Weights of a small GPT-style language model, trained from scratch on English Wikipedia: vocabulary 8208, rotary positions.
Each number is 500 + 40 x the weight over its row's rms, rounded and kept within 0 to 999. Layers, rows and columns count from 0. Numbers have three digits each. The size before them is the row's rms in percent of the matrix's.

# layer 4 attention query, 768x512, rms 0.0627, rows 58-84,185-212,313-340,441-468,569-595,697-723, columns 96-127
102:513507564455448462568527485506551470498493423590537440472480598465514488496390540519490494497505
096:552570502505516517497517462539441522481470484497463465433514478522538526513533414476530538495545
122:448548483444448545471492462530504480462487482472488410485551506559433478542487477503576467478529
113:529441455421527485593542485568541484520485579510514520526524500531497504483493542468544505467528
099:585547543537465496503385478529576568561501433501482465543549543536524514586547505441481478498467
111:487472574504422450446491577472491415532494570505436525456514522461469538484518475453484517485489
090:475456534493425542454445520462513455551524472431471525502552504448503503512577532496488465444486
095:541517513557508496532467444512533512507548484427458425473537460491484506565536493545550419542547
091:498512524503482496521542549520475505375505527511435468485512593525469399474538478479493485530517
105:493470508558457488517579598520431543430554505485531500496489461501530460584513480539502491504468
098:434538485542527461407494461498498494421553505505480535514495500467494466467442488564525500449399
088:463447471514520494598478559455497504447525487454535463508505525568557521499539468573494477565439
088:547459509509410513466560544512503504518484507488487512444435512600511487526480466520524460458476
102:466455573420535514533491582526552535425483475530447420506530557497506436463413495514483566448530
103:481488478492505531425470525504469520498474488549561503474543534474497565453461540524586490524464
088:496424484471477481532527535473512434519506484490440497523504496468543557474493489603470535498452
092:451493453520392465491534536506470498492505495495422470483511532438506503506486496499509435416504
092:522500469468534485485502531558494565471520508463553475443496517573518512548490486439506505433589
088:494515501477532506571431411490459387520451427493566509460480456518505576517483494439557466547433
091:524534499488524454487517531535518522425467576622475470488415492518461426486537487501462498480478
090:483468569452472464509485518485494467484504480542444548466469483480486506499459473545421467542461
107:490536416493441481450517500513466514519493506455578475529506459456464463520515595489513513523433
092:523492513485502554502482581531555556516496456484463544535477557551519478471506544513518598544517
092:459491499458449536490533419552549502486436546483531545549528449527478449459481520476523537495579
098:543550504498516460507520461477609505560566508516475531468514447498469518551511494477533550565487
096:498584524531430519481528484481510514501461444496534531438467497505547435462535545459523543550476
092:509495456548494513506486569481464504433483514486481515488498495478490466464549492502502426496535
119:499510480520442469563552459443526503499442503525481382481496481430508474559543462529449509482546
134:530517492490495572528519442483557389530460526529456430513524536489523472582492526506537537521520
101:429523422528490511536508539486529499505555523458490521565477477488479474449507553559504534498460
170:484472585502484415414443593520495475521554522516478538480464484461476446490500507478444546480381
110:533531438549456431535439518535486590422478432513573523531502546447505495502554531514535567532534
108:550489583463476481506425498522539511517567503452582518455523513547568476418483472460491455515445
109:414490476566481524553530575507528519452468536533437460519551545536523537507508416515476472544424
095:502463592528479495429518462508476475549569440487567539503513564525486538510521502471487460430516
074:566436537543474535459490522506468489552501522497567426499452500426499487522505491458475439532487
069:497492421464528409488482591498464493494498490459550483547553471499450427485489512486498467588471
085:461536414462454514547453507510513503464430449445489499537579479489491463538462496489551487484507
077:477529467508485497475588581465562478423372479504443461536497480531519480442512537525536534516558
079:545506525518471496488523588500529443522440444483523457551485536500404452487562525504466476629497
079:549479498532514460421500505549546462483458501499497486544520467460465440505511518497470524620537
078:455497548526451408583514528506452501556473552527532539493534487508479517413488528488496488505438
085:511451433528519485447552536474497466515533527491483431430521527479589450410520473466447521466454
073:505464456499505493499529512457567524482442524476509531463439491534533488482478486554516566496574
090:522542550439505475542500531512461506427495511546554527576527582525471505448452546462573489390566
080:559465492437483500451552510473485569551451555528486508495537487459485532485542533511481472490450
077:474511554536537513547476503473490486494498442604530500509496586530587481560517534472454414499473
087:447524596429484540489470524454495532447524542461500471572467435533425494512495563508529543469544
083:437505457429541549517495540544481539389470460502489504520515523435439499499479529549483444501518
101:483599480476480592465501500415515517512488495465571422507472451493502464563534598526524464455479
086:476484536572450479472504542480546495522470514500586526526454551512556528473517542538446467539425
098:505478453550488473462505509512442474497510483492459479448424531476540429508513550500479458519479
087:523501457491564484408540565448523495509500485524516557460508567519508465505489498436514528563539
101:483466507430507509551482477536516528449500497518510463481500494536505477503510455492555526522458
090:481478529508483484474451513519499575501463442470447522511481470547497466523525549480488496485577
110:470508482500526502515452529439490485516488546482507419441571465451463499498532474475476502516483
104:519510483442514527452546456552508496460454486464475548451530550500413441556413472454472492527500
093:551528466546470521499541428444501510521490490513502508464508431580537496542536520484525551471455
126:542480481457520557481502407497528541567492515520564535531515375480578473530497455557584547511513
102:550537569494541479547471494555485519443521466476503507544532494547446502424533546412505522508493
105:586507485508513469456533476568524515525550517518501541482577469442513568531508490450538505486528
108:555517456509561455528468533504515557480452483464382494453478508486480555487424476537478395474512
083:485499480475391537521548389440564494521527430522548511471460473451484516554417491553470435446507
073:501515460511468492482483470509521510531583456473543532455453446466518594519499480502488477547484
069:502524525433491482466511506471473446505535476491550495499455457513538525420520492535464520530435
090:504447511496550560462434518543475551456448514500458479570487552491485481468459476445511450461558
086:564488603498521467481515563513500432471451499528503428515495527561475477444464475547497494467513
068:508516540495472470497416545550516463538575521459533401537468490450476538476495451507543516500512
085:514531525454514510475497555556480514516480481507462475489492550518544502474453508431520547532428
082:490546523450552531459466461544474506462504510505522455551454470478484448443484495510474531554553
091:476481480524506540529443478494564496569461535489593459500480513477440433557504514479514419549496
081:483507496497547414469493507517480493470455533485451551532500488494535448458506489487534517488499
097:517448461452507477594496499515510548506431504537540481564545539491374474598512501514478503482573
082:451499535466462456536572508470481445401540500529428550605468545470545483525514529479508492484482
084:447517500532529461496483521422550442517509470447462568414505429482526569538492490482580558532408
097:511484565509556538501581514492507440469502525565417579456468556484521446442444508579539509456425
073:546540491525524433464435518559415476437437490484471569495505482484551427471490482513525543529466
101:564490504520500491490478425475543542488523453429553524436451499527523464567512584472503509473455
087:547532448469550549492467613547470523423503561483541515420511509476485529549459509499549496531476
087:544562459572430500521564522485470555598499447451503459490519513542513487467559479496494576493514
088:448512454503475433517426503413531552541495522473423496511413469469489403467480514547477557482524
093:518480460498469508517518483503549453448403488497493491522500512485558557545539511444585548515446
105:513465553567511504455500532430537417433499506542442478529476527519524458505453470556475598438474
112:420569490502470493588524488460451457517561469478413402452540423513452494492554504480490484575500
112:458496464480501521443537537497546450500459422444525488519433489534470524520515532512437531507506
115:478549403506441573461576490509420502463498492561450507485468458543536535466497521572494489538481
134:449525493472455564503489490519490542465403491457517511483533558530517442516523548556561583502543
111:451510513541550550546572444508530482504421482522543539559516508470540509480572468488554490547520
107:498454469517552479522480554522504469498509484485451508485500510525521505499488526462438447472533
113:418460549500549479570541559557475479475486552540525464471483547482492495495450560530531461436442
082:405488456450419567474479442471494513594573516500574498460519500506483555557500621477560569445492
083:531481459549470530500501480480450517493547491478540498525505538533483509520503531426541524528452
086:556493532487532479432595442494432504509514469483529500528471450575570482533536552476441543534471
087:440478579461560487549542457482408463471526516547472515526505487515405483486449486457588526480512
078:528515564512577515489547543447481470562523476523600517532496529492448505472481478524544552568542
086:534519449488523466507486479503523485556517424519507474485499487520415545510505526513535550504526
084:555546553464557534508472507536416519455514507481475475535500515551527472569589471493469451466534
082:518524483436563531489443486505497520485416566471439400537442481478583486604515566528556470442506
083:502502500461498519499563520458460439503518558438592418471455401534469578471510539491492509511453
077:491511532564528492601477545548492497429479524494464507583491548470563417486528554539529475468508
091:507451478499581514511427450488505449509444492496508532490487547464537499524520550484568505498501
085:526455498578487559559505556527443435502444498500491450511472496540540480495499523537471510488549
082:531495460542515436433480455500480472488635470539543454425505452512450584570588520467475509495511
072:472464505493479515487530595524513468491563537529482516499454537427462473558447486512442473489517
084:531469558422515473525511579502514567457483488410507537567534481498458525505540456478463498483541
088:472500464473469514534516436492533515587536494454614504524527441503469558468475544464495459558536
084:596470570566514499481487435497513454464488461509506540476477518465535450517527486476469511505498
083:537479472474479442504469472489552420566504457516468515506437419423507489436481560430523557555516
087:520515556410479400429466510535480541546614544516581477495562451516470539459460501488484512499432
087:488500484525499500477500490505529469625488512485604455523466522537519544591550587494499488502563
080:534482501447483446517475461461608488474372508538532577549453554472558518465512489527527494496567
097:437517530525543492494565501462500487533491509582540529498457524500550524539539491564550420495516
113:503480437473525577475468436534526537505473472475529472540523513418522494548478540508523543508517
095:481522377516442500535531485525475501438486514498493483471514517472574507546511518439527458464465
160:502546389540514543530482404550519535488545470541534422482490434511496585535545525501451493515556
093:569502451535538541491525455451510523480562520507558497584507480537468566473512530517491523502559
099:434523528517517454559438512523527422521588498500476491420492517474524442521505430516486512454512
108:532442541582390527517548602522533446481519434469423526471467537419487556493446478481503532467477
101:499424564366510518507490505463489482518442476549466481523507524491579533509451498538524490550526
104:471486467452457600521465518510593472575481514464564541535550524499569548479493494535541487491524
098:518537505565504511517496542492507530545508550491517487474530559537507523533531473411467506518459
090:511486519458489494434527508482508530426502507525456470537504512483509505510470471450489474485496
102:561482573502538481422494489511523488470454495499427506523506561448461511549475513461476472438511
108:496497510521473527491488485490523546535554461513555487533540442448438571502517418485442523521458
099:528489509550518468421455551499453528511561471561517512533491476590483503625526520391447518459476
104:411529409446540500531493500528506415476525520519461472386469445496546434473462455461539583497513
103:512538489498523519510492531524524474605452502501484508492525548472534438564504488460520490509501
097:509490522505556500535505490526473489465565535552419497500503523502480479496475469571490541465519
099:493495516422555486563537468461505492497452517493510455465434513558455493490425525498479494470481
090:551561494520584484531504525498546587473532575520434496496513530458548507515483499497474525505549
092:508479528487478455491517487542525431458444454492498527527491496495505545530497560487533490568425
108:514519648464458474543468584489543491411492509523418517455488492569516493434474519491523461471467
096:549489478512537446519477581442465437504496573519417536509517510472538455518512493544483470473422
109:500490539490509445523489436437531464514486378498564542535527462516497548532409570451441470481463
086:574501495462485552512552548560484515490533550469531536428503495481501509430528486459509506467526
092:485460520481506481533471513514506577442515470464427617507427497501593455447475477474509552544516
090:502581539500467538496552554527483481501575534561469496535495476465458473495473575568502502530380
093:489452505495482444529520490491579494565470489539576416559501530425534474518524505442479545575424
121:472487536516523481501472614544463484480576467483444501455462504511439456535539502443404423453545
114:518455495528507441452480428522455415467534452495494529481492521467534489562554510517434483526510
097:469478392577495533519507437554467427500500477526497389483524473480459518568552461464472468446490
134:553447563424454437452443487468591536574528504483619514504502465515529490553505536469423492514537
104:476475439518501550511492519508545501526503523465397417463580554479490528535480500511457453527558
113:509552532552516467512434571489479563468566593499445428475450555511537447494524555529461501494481
112:504461526612500493446519519508486487508475515583455519525422588432445461443483503489466454423470
074:493460516504546504488524443459537458458481486580527466464514499474474602506528493482568501536483
085:530503496480523555495475454499493435525472426463522489492521546458513534543521480451481520546512
069:467529469485538581523425533506480494552450523486511505451509511516563567498479497410545544535541
091:506508533445530570485485553483533567478487505472579533459501546558491471517478508518513521441471
077:454450408532537481484549490488484459508506493485505538433457466539485451462470477543545421426549
084:441542448491505533434569522469543477533557420417475517491533591514444463486517471512532472463527
081:513482500506486495512474482502452567493575433416496449551566504570535533430573512483501552541504
084:517518506503521447552493435487532536460475519481514552487475541543515466512424496505547521425575
100:530527488531534540471461488503523481516452433462539494519493541480497510503531544548468488461519
080:494510449508458512464467481581399594438520581442470561557548528523490414504521495528463559508544
100:456459554525528496561473464480547480492455580567510559491528459472438459468417505468533499451488
088:493469546536517560470552475485497510519541527469522449547519518504463521516472537470479449522487
093:495520473475559438524419431460518468474454486523501487508571411527484534525524501430525514457475
092:521506569562482535523465532528485576494456515523475469411460451476483433561415472530507506513455
088:523532459522529500517449569485453502506520438468507555499510541537497451540550499482503497495492
109:575528424530428544408522429524515564537571467447605535411492467429489520565517597450503509505364
102:535533526457494453522567591519388528482572472473477461453529499529486493464626501423543483533483
087:503488434525471511502492493464540500506510507520466387453500485442571517464505357487517512558536
093:503511482493464509530519511513576541523548520506457476553480528461506487491449500546443592566517
093:483474498495480420527466415494569438548493441496593479447550482572516489516466547475569510511470
# layer 4 attention key, 128x512, rms 0.0588, rows 57-83, columns 96-127
095:527557484501528506514507539493560470542436538488492491453514456505445480454427520563508538555536
097:450560419542549562518461492485472499524504518473482463456516433505584518517509511461430538477497
104:512531501555527529498515517547502558507505576507451410449516424485443502449515464529466464494514
108:455509477475512536489572558535473507537518515546494480472548488470534582593542475565487449485469
105:499534576503426482504440541525486469557485528468534442499548476511523533519441481546561542532454
107:509481543536473571479425555459540449503461540477444473499463533518493457542522526509512530526558
107:487502540485456456436518568480443533463464524483505483433506508480535379558454569535474535478484
089:532509442529488526538545469550565555475422471510519397551507483517524560507467514538594531521559
086:481484476520437533473518495513460488578483496566563558506450446411473539454526424455533541509543
089:438496472510501462469487551443475493475518493447489482515451398535509562503440459538401499445516
090:529509505418513571503503415561530471446549481539422478512458541463496562529562489509434525450568
117:523462584489489493476487545424478506481462541543490485455493554488579473553449471497476469570449
089:488516506487507499429470505490547492524409550498546494495512493502497475463553509479450532466478
087:484532513476569475518444497531525540553497498542511402498538505426501484462545540477421493542415
094:489475460516463500527449458511577556550564458473534522526497525492405550444503561511483488475493
089:451508493533494464549485459476503532481515494462514540506515522470433514543491537575422508526460
078:573520568480514496500568521535543532471582527456515486459493501539512578575473479499457535487521
093:495549527556521466486566459504545507540500523527571502493409521458521485549552461515485546547458
087:564465553482499518555456509480521564504412444567498579524484531428425476465487497504521460505487
093:525550435478475511463527463483515500552437535478581479501529538441479448436479528454503458589475
085:499528437589475508485487557455517488504451465480471499491520526523499493561556440565481440547516
092:498467450559511478512572533455508554518530494509514494457599552534447514571481470453485488512571
101:447520431474494502450547539499476478531485587445514462511479528418529485590539535477582569488495
091:487508477480461505567542511485502432479526527484548549471504490537440446470499477531583467508510
093:502492549520511567519469573493483457515513556525534475557555531486488551515460464429456474475530
098:465468461558475550495532505511464482458456512456461463502453544475554547578538471574489450508570
100:443530553533467482484482523514546482507447480544419488467450541496532522515537489482501505487483